From a checkpoint of a small transformer trained on Wikipedia.
Size: width 512, 8 heads of 64, MLP 1024 SwiGLU, 72.9M parameters.
Architecture: RMSNorm after each block, rotary positions, no biases in attention or MLP, untied embeddings, normalized queries and keys.
Training: 769M tokens, 5866 steps.
Each number is 128 + 32 x the weight over its row's rms, rounded and kept within 0 to 255. Layers, rows and columns count from 0. Numbers have three digits each. The size before them is the row's rms in percent of the matrix's.

# layer 2 MLP gate, 1024x512, rms 0.127, rows 943-1023, columns 256-287
091:137141142098125066173127141098054086143123096100141123108114102118116093132127104118089108155081
099:129117083066110106121157066138115200179095173190155046144116162133139106133120159161183098089130
107:193124173154090077052165145124105116153164085091092180198114140175123156074120141157148160101167
106:132147139139148079151127129186148138148163117149108108152125102162049169150111115116111156120076
102:148083156120150137123134074088097106184142141107171138085180167164169112081157135151192120131082
116:149105134157136070146129085109105147169137207158075111113119125127128125021165139062117121131103
096:154077120145140159096178184080152153067124144092161134117122165243155188156115093123166099178133
115:159141186080090088163161074074137111143175147121202115146103151128137121115123112126121134159171
100:155135063077191089210125046137110085138152176135137091151159117104146088138100140191193138139067
101:118107133139131143097186111105166099145141138126167119091171160113078132161091137062167098085097
095:079112162111143104086101142131100058135118124144164167092120122117133108114089108157111131157115
103:132120161164147086135120147097127119158150153109143129131143108185139090102138143112140084099100
097:137141132155126169086094112079183095090131179097153175114118120164195129130157180112074125126134
106:116083115096160084126169133162131083206112130116142135107147160095159203088148093073131088126120
108:152158197147142146125084169130112107139151110094072119104118138161098163093122143134137115100098
102:168081073097161135116098169144176108171200127099150136158125124116092088182133067141134118188089
102:096132083138150101158155127128108059088116179120128147164101116119151105142165142097121134105137
101:174123098173180172139123164092124131129150100111138150138151136173156110123192167169128089156133
101:142145116146098162125167095135137141110174136100093057151147103182092070123142104104149173118151
099:115159110120140147080111167122096144138139120111144104165088128111132120142108084160128121080110
098:154176080120130067147124136055162155094118119097151134160137074167126137060161105127074146073114
105:147144150120123152120145134135111154091123166120120153151131124106138103139101065151091142106093
115:115111109111136101140129090135140087133094197108178164087062139187123093123124117107098148147035
100:156125105136061161121169090070105101112158174113145102158134159110102145107093109217126163107167
101:135128142174136157169111141070112155128057172141186181060101165127160097127157134072123101151124
103:149139120148107174198082147105159124139112091144106168149049184091130157134130175127126061099149
102:085104116169115133109139115114089080121066061128118116138121126112158173120108153153111170166150
097:132073167114162159095154095091086103144070156137132105119189117204140164162090070143170082100107
103:149189136143164208127143136134178108124114121084046110171144107162099180095149170119048077125081
107:104153115074132074131186147146145162076155099081126112130140133215188081113072116132134155091160
106:135181161116136141142146121119123157132125113121144150135149102127168094108121155151157149130101
103:088092084143076131072149099142096149147138107114100117133115133151134112152076147137159169144114
101:068160101124151110119112051124121092197122129162117154053150112145121109079105134172170160105152
100:221139088017107150111121135120086147095138143143131159159174172069071140183129128179112143100196
092:129146136110165119137115119111118140094150079110125108107148098104098126097087100190131099174127
101:078157124135160059118147090131076108110111128137085070125093109119183143121070151098135121135129
099:147151099160151172172177099147159049122155125122144167123109144122157110098147122139097154142100
102:135140100096152185119065087139122143076172114132145186141111109235144105106134106144168191111200
097:146158091151175195155150134065145142150074141128106153063088101168147093137160074048115051157105
098:136108096119146163075093119095121164118154135158161170136118112065117143085184121180099182113137
100:117161152103083165123136121115122140142142129058104107073131129125111178113164170170160072103120
094:128100166155131122099121110168165134076119171094113155088117143119135050108152185131163075128150
099:151108091110121114172096055089150103112107149121145136094147155139135142100066110176157075114174
100:145060155183126066099085132122152092123169071075086121115098131154117172174147127122101193118121
100:093175157103098114122143154131148114112150138125169112147124170149092107102142158115110153104095
102:167117160129092160210115161086119170098113061129178114165163097164200099072118123172123174102153
103:161089157066118107077101132118101120125193109156134083090106136146156147128146094083153129137158
096:142142106093153162106089158102144107081064117179098107105111138096192152087115089191135108134096
103:146156137139140083113114135096122170125110097154136171147118152111113168086165133137190126175094
096:098147165134167088128110120077171137149094064112092136114097131111085153101097104133120068167150
101:136099143117103074192144077138091153122120197199047127152122094130120120081082188159124123102127
104:133099142116179092199134149100138141094088104114096125087116105107156127131082058119162125147153
100:124118155105105169164102137162128105188159095119091108137174086118186084188098130114150115115139
085:129102145082094133098073151099116138104149117111175116085151125152165121175059156170099187174144
099:168155180146122123121161114137139055171161141115122114198146098159122116148099137168111106123059
107:137157163138086151077158153172134104132087131161099149112125121119080200119089170128134110242136
101:130086140057152111154077135086134178170175106114089129097158152159169109132163115150165089188143
097:099112115101116126162123130162154115154102129087182142140203138132109137132106138111188116148119
103:127120143115150152139111101126145115153090097136162116155093103106151146159128088158097125133120
095:184126146188126172139094201123155088099150092152159078122142133132123175095112149153162142140114
103:130151118150088187151164138121133142137130145167156155171162153132143153096211149134143170131160
104:056150106129162174119103134069175102131091134114088116111150141146136070173166137179132077122084
104:105115084117064104127107158180161196172167136110067096136146108147103105151079115108123149150098
105:115066102204101120128104108093115107131169070133111121105135111113138107162068106141157131077079
100:151146141089193120137139158126161117095085104120118107153137106189049120144143048088174055118090
093:131138072127123169131104190057103131126110142116091134126170137135131088106115132133182121085150
091:153153066080109138112177100081126157146112094083131081148092075190135123134120129133168112108148
096:107135111114104132101098150132123135102122184189130082079161134106122134143110094129129050140090
091:117142148138128161097088130120089126177123195098185104120137121159098143094107152140120065117130
099:104153087153127130149180138081133130147152101138084102114140081134093139151122129083131131124138
099:064114150137111121166113184162157109112133175125157098106137108113113151161147114139133132181139
103:093101171112177101128138123093087110175146182085091198123132181155113087146079186096152142121143
107:092105073153095119114121121148100087136104096116067181149154131162087100115146048178138154106146
105:135097095118099198083103132089153125122139151125152133078127128127122125170115060177178119132135
101:144127147126097191167160090125131126091122133078106139097149157106134116150137145134099121114093
103:097135109065150133118152128092114185152138070143079078156130119105162175200143128133155130094100
105:099094107118074206093183149111136167068144137149073131134117131168122090118121164120118144053141
083:167169080143159158153102125164155092078135119123147122176150143147161092155038116169157058158165
108:171117137082129101109146151150114077174152094080097131114129160151107130135063140147119087110140
105:077120103170072121145126182076103131167127164160113174150181160157163158166124194110122137116186
106:110127056183127122117075191109174129149114097117106121096166032113145136170121118148176090154147
# layer 2 MLP up, 1024x512, rms 0.137, rows 943-1023, columns 256-287
095:181148138115170098155106152085143136137156189082102115122173108148130085105136096117110146172151
098:145115103140122089123127122094129044102145098088159169182163141092180097114083106086157156136108
101:113078121150129106142150181100120103078080107115114191124107143128128139056093109082185192080119
102:168098139142116131136129113143074080129107129118154134125117068241157148075130136149185131145167
094:121160119129143138126111174143136110062129120145071120178061118114083130166111156107068137121168
114:089113078097175125039108079121153124117094136066178184152132115130158143134138111174159158122118
102:154118163097142094109068151103121098112059190072112135071213091117211144125120071188203157120091
110:214175096115110120137106184113160075113117128160177108150084133117098144127142141165081113159193
100:097128138126164132084119150109138181086102200145144134170122106093096114125170083126149169121118
090:108124161172091095148111164156127170151077144158100089142134126144122138104064159209113164104177
105:153072087107136206152171139091145161122129157109153178142105177199132171132153136066107070164153
100:136105085103122063140120179152162105037124124109060136133160200141130192156157156120168210130138
099:083119156104140100152149119133099119172062135127144110123094090113111109145106089121223104130160
100:128112132154092194192147124075079178129134145135056168145134109126145105139163166085097120125103
105:176112172087090112050174138138088085168061124117138172084124162131129151105106116157137112141102
099:137111121123142160080044201153117169159167126075130122168171100140131178130118116162183101079085
095:122137186133123159110155139117140177131129107104125124091161135139137114105116083113135157134082
100:070135096099119142126096118184083131140129139138143114109121148123063138107099122116159124199152
099:130123153151112110134159118127124150121110124112125091144095114182136091091156088082141149097151
099:138154078136142142131144080051132088108107081160191123161129153178112155085178117171116128083142
096:146148163111084099125116113100128195118137123175095134130167112108074108084132096157104125147129
099:134203096088089134164122163093075175093148169111115081154208082138134133107104129135134177103142
102:124084089160127145081161072150127087200135111136099183140167103063109137202087133129110104088161
095:157132072124095143121138099104126149091148133130127138163099160116145165082120106190138187087130
102:156149163100134035160170094101181110100153101122103143130167112118121139050173104111163146127105
109:143115153127166055118091121132147104105151135114160087109158091132143100115114143082149138150092
097:139174118102148093116132145144133156105124107142048094157185129141082110157120131132101207136130
102:184087136093118067156082115182096099131127065171134142043114074115120108087085084169142170149123
099:121128174084090126134127161109154097118113138136069152151175174158140150084119168151099033161127
104:137173137135154090070092114119121149188177146101136157136154126169091087076133071097105104078176
124:106134173114069084175121108117153126149129112122150088142133103146157160118053112125144126099110
102:094176086192145093119100118119150148062152161133122164119154134090138101063161167088087161093132
102:124139161085163148065128117103131166076129108127099147123131078112139123143112101109108123153135
104:119135171079225134156141119127141103177171096104151134096179149093133131144134080150174105107123
093:163101170163101122131175147116150098157167166161143147138139207125092130155162117145155118134113
096:139128069085121099072114122153066146158156125051102116132117104088139152189169169147181204075103
101:155189157145160161141164175183173152110128123154131129105114123132099175121191109087147100118065
100:149155105133159187097115068144163118069155090078201138112121133175150125125148142101136165135204
102:154120126120111145135166131117166183092174166146145103068096068148140090116153121060094082122120
099:161134110161138150132174145180148113118056140128124164107148155136152100083147157128189070152165
095:091143149059147136106067163154062083146173169084124090124125178125178106130201189144101120086208
095:063100090129170132125096128154157052122129149077127110140129172073118137108071142144160110129220
100:114116098140078079153155099078139146097072105148104123176119167151088157125179164147102136125115
091:129076137198135064111071178120153089123160062097081096123081136149115171167156109129092182113106
099:191124114159102105153184144174127166105130158167186151154132155198076177131144165150130137126181
100:057052092157093078097184136138123144107098131133194103111141158169117131132130145120161165113137
093:108111195142131113099108144161095099142159193175182077082133149175128144126123159129166146102182
097:150154129139132125151098089110112129160133149119142181126120098125099126137079108128117083149134
104:101136161103135155124091188120127102163107126138138098095157113043133158088146120215183153123141
098:167142173121158187145131117103171158178153169157147126103214097152155076161180043101080122094114
106:116138103121174111100156140164120145094117155107138119150088113107144153133139123114162161168184
103:145168074122184109173077142156121092102148148133120151196170078134023132137119117167116118090158
096:072094117116137091125138124110166154126084097152140160067075169132140116092090161181094214146121
107:136181094147200172133151147144129164227088113116122125131080122135154145133134145109087126146096
101:114139129172139125125033114121194170133141096187107118127145084159116139132119160111099133094145
108:149145187173209106137119117066123163124111144122141154158072097091154125092183119092101166111097
100:126120076157124160093120143114158137093130126156168138106120125130061128131132169051142156103109
095:124121095097116096071087174144119092171090150121162085135163132114135183113121149119118138122126
100:129138175124142163100165093114121213094094174102117133158093159127152120161109152167113118094122
094:162158163128170166151112136142142069152114097124156071169119127099140123124096133096155161113122
103:107078157125145151124114122130121098144192097135187151089160173194136167153034104182108122143138
100:197107121084105090154171082151115126155137169115089117076089090113165185093170119107106188123136
100:191103126162155121117096154100128161192147110101122164125157073128145042174156124134107140090170
096:169124156125073121144131086112074154111117126083118138124116116100103106085078080143117160180109
100:088141119080156091148144153157102126169079156120119092172159155119141133149144116037152148077147
096:107130081118147105143075133120149086148098141149125137122121150107055092139140097128051093159111
104:127113135147119058160150102079130111090123117035153126165060101154100165159074118122162089068092
101:099150108119040185090117142149128124184117177196109104158043150153141183184028131127123137147122
097:086140124137173119155126151092172194099128156152091140108121135177170178166160107093158197116085
099:092155099093075141124157124118091099165099140099116101123064142104108127163091171129156138156090
095:071159145159146130120098165166138101143144151169207097126166130119118142126111137144081154162107
097:102107150088151110169150091151129115148120160072089167117190155129126086133087151110126104125115
101:106084100153149051135088128170116115126167148120106121141136082087140087117112088249110111152135
098:138169184116122115119161105112128141119162138084141142144136050153132115093114152091161096165183
088:160094150120096184181173091105112147085134125112103153097143165121134140156105137130123093154100
097:114089143130179165153077152175114091074126169126073162071164142070126167186143151120091096170160
098:152189119174140067165058147154133058146097159067109085140125101125095119106133096132134092177090
107:210123081104099166197186122117182127158144061114137161090115095108139107108153071095157120155099
104:051167119128096144149115122096125159113090183178127082153128090152132160131181065102107144123110
101:102124090122139134095096153125066179169146083174077142118135102041127122070076156126127081107165
098:179133078169151118141087057130134155116177084206107235130156173123099156064102139127190156101107
# layer 2 MLP down (transposed), 1024x512, rms 0.0886, rows 943-1023, columns 256-287
096:105141092071083141150162102160129095105071087133153132076101151157092121122140143102122123112096
098:123112165058119149125149086171098216131132156163103056120058093150165144126143113183136126117196
101:120146116096135083075174123161132122138139098155115119142137154145151149137110078164120104156153
098:132113129087146092083129143093199181122154106109113104090135187117144132126075120175074092079112
103:137129142101175135120101102110104132173135150129176134092163170131156135094155099155186131132114
111:114113150153162097034130163112039088134106136064113173119130165152062129150110124195151090138132
102:098152107164112168150167111142129109162158093185153117169033112079067088128114175080057109132175
112:101141140119166176083071142148154161162084104125088149134148117190103131170164127138163136122118
100:117078061111122110202141070107108067152143069089141079137110142172195134138078137124150100132110
100:130156124065129129177084092181143091125144130142110214152159164097164143134190102137099142203116
099:091155148129121027098110121128106108147152075109095103121152060061130080137153130189135174087103
103:130120154185102155139117068186099105183160147111169150116062081159126094120120096104154061129143
103:170121121124094141084106131088160119093142170120079131099159135157149118103154158113061162100070
107:119143138149146164099144089140143126080125096101172116142126147162082088144077158157122174160139
104:095108123128098167134102130148105159137133094085126118144148084094202171119119135158142138110150
104:116146152110137116153166100074156060072113183146147126159138129060169094092111155097126150160154
100:125144082143084093169127128158077106082115161118119103157119140096098123121142124118112149109158
101:127136108135115100144129174071131112157102138069158115147138087136155130160125191150134103095121
103:167117077105166132118086124108155138191141133157131156111182169110119090142093161119123075157120
095:151116154088104123181119154175116117133126170102101113104115107113162107168089127056165121127118
098:144122119199083127123099126099102077155139141132135093121114113117175104158152097167157102024105
101:157166140147148076130101103167148142130084102135145162090137123168123150177125115120055106109103
104:144124171121098176121119209083136180063142112130177091120127137118106126114176170140115138127191
098:183149176153196121127077132155150127132122142149096111134148123130122082154136117065113071111125
098:094079096133102218107120165117077095140114150130119108148120195144122127135096105100120068131153
108:079117092125154155146160104105095127115170105149081181160105155148118163117104120144138148149126
102:117101116136119137145127099115098117142088119143134167136087095132189166080151165136148108120136
097:115132135154162170126167140167124152160126184109074124197061166125069124172193159076140091162138
098:178163122134148128132119110197119106079125115157117119189161130072128129078133137117071201105097
102:159139102143152117179113128115202104163120116185180139057111135079151143150134143142148136128109
114:141143090113146075108118136190137080112139143143167123070178131113109133160133137149139153117105
101:119114173159131162121182101143138140146123085050155109108096147140104111123114102170143099119116
099:149147074131134064184094124072145134164220159126149124148125146091147146151170127138095111131112
102:107148087129069098094151131102148130145097167127160160117089135133085107119084181173163163145113
101:104165066133177160134132095181160200125084141113102068118179093145095185089132149130098181139137
106:043101134120131140119096153133167154110097107185095110078145156166168089114115101106154143165191
099:109070108157132117145107082167065107138138132101117151171151128167142115083109149162139200148164
096:125113114111068111152152184111110096187071151178049119101134116063111135117126104154087099117031
100:112144144145161088149088136076143086159070132102091123195157154102116160125112127219178180159134
093:128112195132128116091102076149069156155167114178103172149085096116119140108116111132111200120154
094:130166103144116124126135126126095153110144102138175124133126084122130155107157075131133156113116
098:194147169134096120152123121097117179164130099198133144138134109168114154127139076143096141152059
102:134108152139180206113110146177117137139168162127120138093111103115186080110123116157147100115173
099:130173112076110166129153117129103134080131189172162144114154114092163089104088120150157054166158
097:072107117083180109108072103020154064158120093114106167125119114100154136157118048135159103153100
102:177122151110139149184154144161123128116160109065063134188134121105155083160111141169137090078121
100:121135059139122140154142101062190121128077131130101158195198136117103113151085122143112118128122
098:121084119122122106138182163144158117145128086085129099131143152157119144114131141157095182121152
099:101131150140117095157121115129154081068110113151132142110167163153123087167199103079147081147136
097:060163058147073099143108143133083110097119106153116104142039156096113169086099187127175117147146
101:121191168175086151109102154065117140140126068117073169123174050192152090146132137147091140128110
098:174127136090077126113127156153156145132137087150148118120098178110172171087147098150131121129177
102:141182187094119180137099153173106110172172126105092124197185108143126133153180129069161093119126
100:128077147114042108121121096115104077039133122169174138140172113100106103156104115124183117103143
100:140115114149130109100186105132123144152137130095162148126171140080137122096107043173148137118111
103:128119124118067132105183123169147113090121150160158119129169156166117166196058122162171108191099
099:127137163113171098182074118115116106209177179093055123107175119111165124139167102161188099171134
099:126151148161110145167157122147127121114142117135094114129051131137133052145141126175130101124144
102:103088179118136115118150099071126078170142144115057092060134084073169160103139116178151121123185
099:105079070121106077093164118145098165096087162140084210099131157154106136155128104138120112144131
104:177132052098121091170138140154113182156125145099150150156083116111066077093168174098127117127127
104:039099158117155187088102223096189133142110157124118154148113177158130050170157096170149089187155
103:165168175088085144102172105105117066067095141134170150146185162101176165099129095133156113179130
099:147158099098151155164163096158191100166100131128190157116159040148175100151074126139129121022172
101:118078150186151149136105145162153143076162080111109155064148117184153139145169076194102084183105
103:115074110102125177127172129141068152103138111102119166151131090108170145124113179103206112136147
097:150113150129113162114104176171119161132114163180054144071188182122177080110215138135116143153164
102:131160160139195101141127128136151126064105099104136148072229106115149059150232106089130125126099
099:152138151126072137108148109162070091161183117128160131151135128113095076083133135133104082136158
098:155090199157169141155118122090139177144146073162174218165189093086134135137157138134082137111113
098:247170144125132158134150071081140122113120118136056153103119132124133086093115129110124136080135
097:197188136159100148145097167161138095089114122159205078115118082144082144178118108104102126110136
101:122087131137087160156169143106118108115079059128140116165164150169092044086143164086166134124129
100:147117096116151126184114125167111114136110105143118121144110161143149117116132117105079117112149
099:119097099128144096100093148140101104192152143164156089137126087150124142136099150140173138134172
100:121153075121071131145145104168118075161136056119066121121168092161112099104161128106159167073110
099:122099139102170222117181157124142163071185104146130131130119095117130128130118177106074138151106
099:061124167133154119080104143133095147074120173122123147172138185138118146128136157158086136150137
104:162138131162159137178115130084163160122174074106129155090109161147097125061166205093113120094121
098:084131155118095137099094139193134094128117158128146115097124165144071127143153058139145183170110
098:091155133081166131128127172091093100107084177049147125222133130126148118139145103103105117169115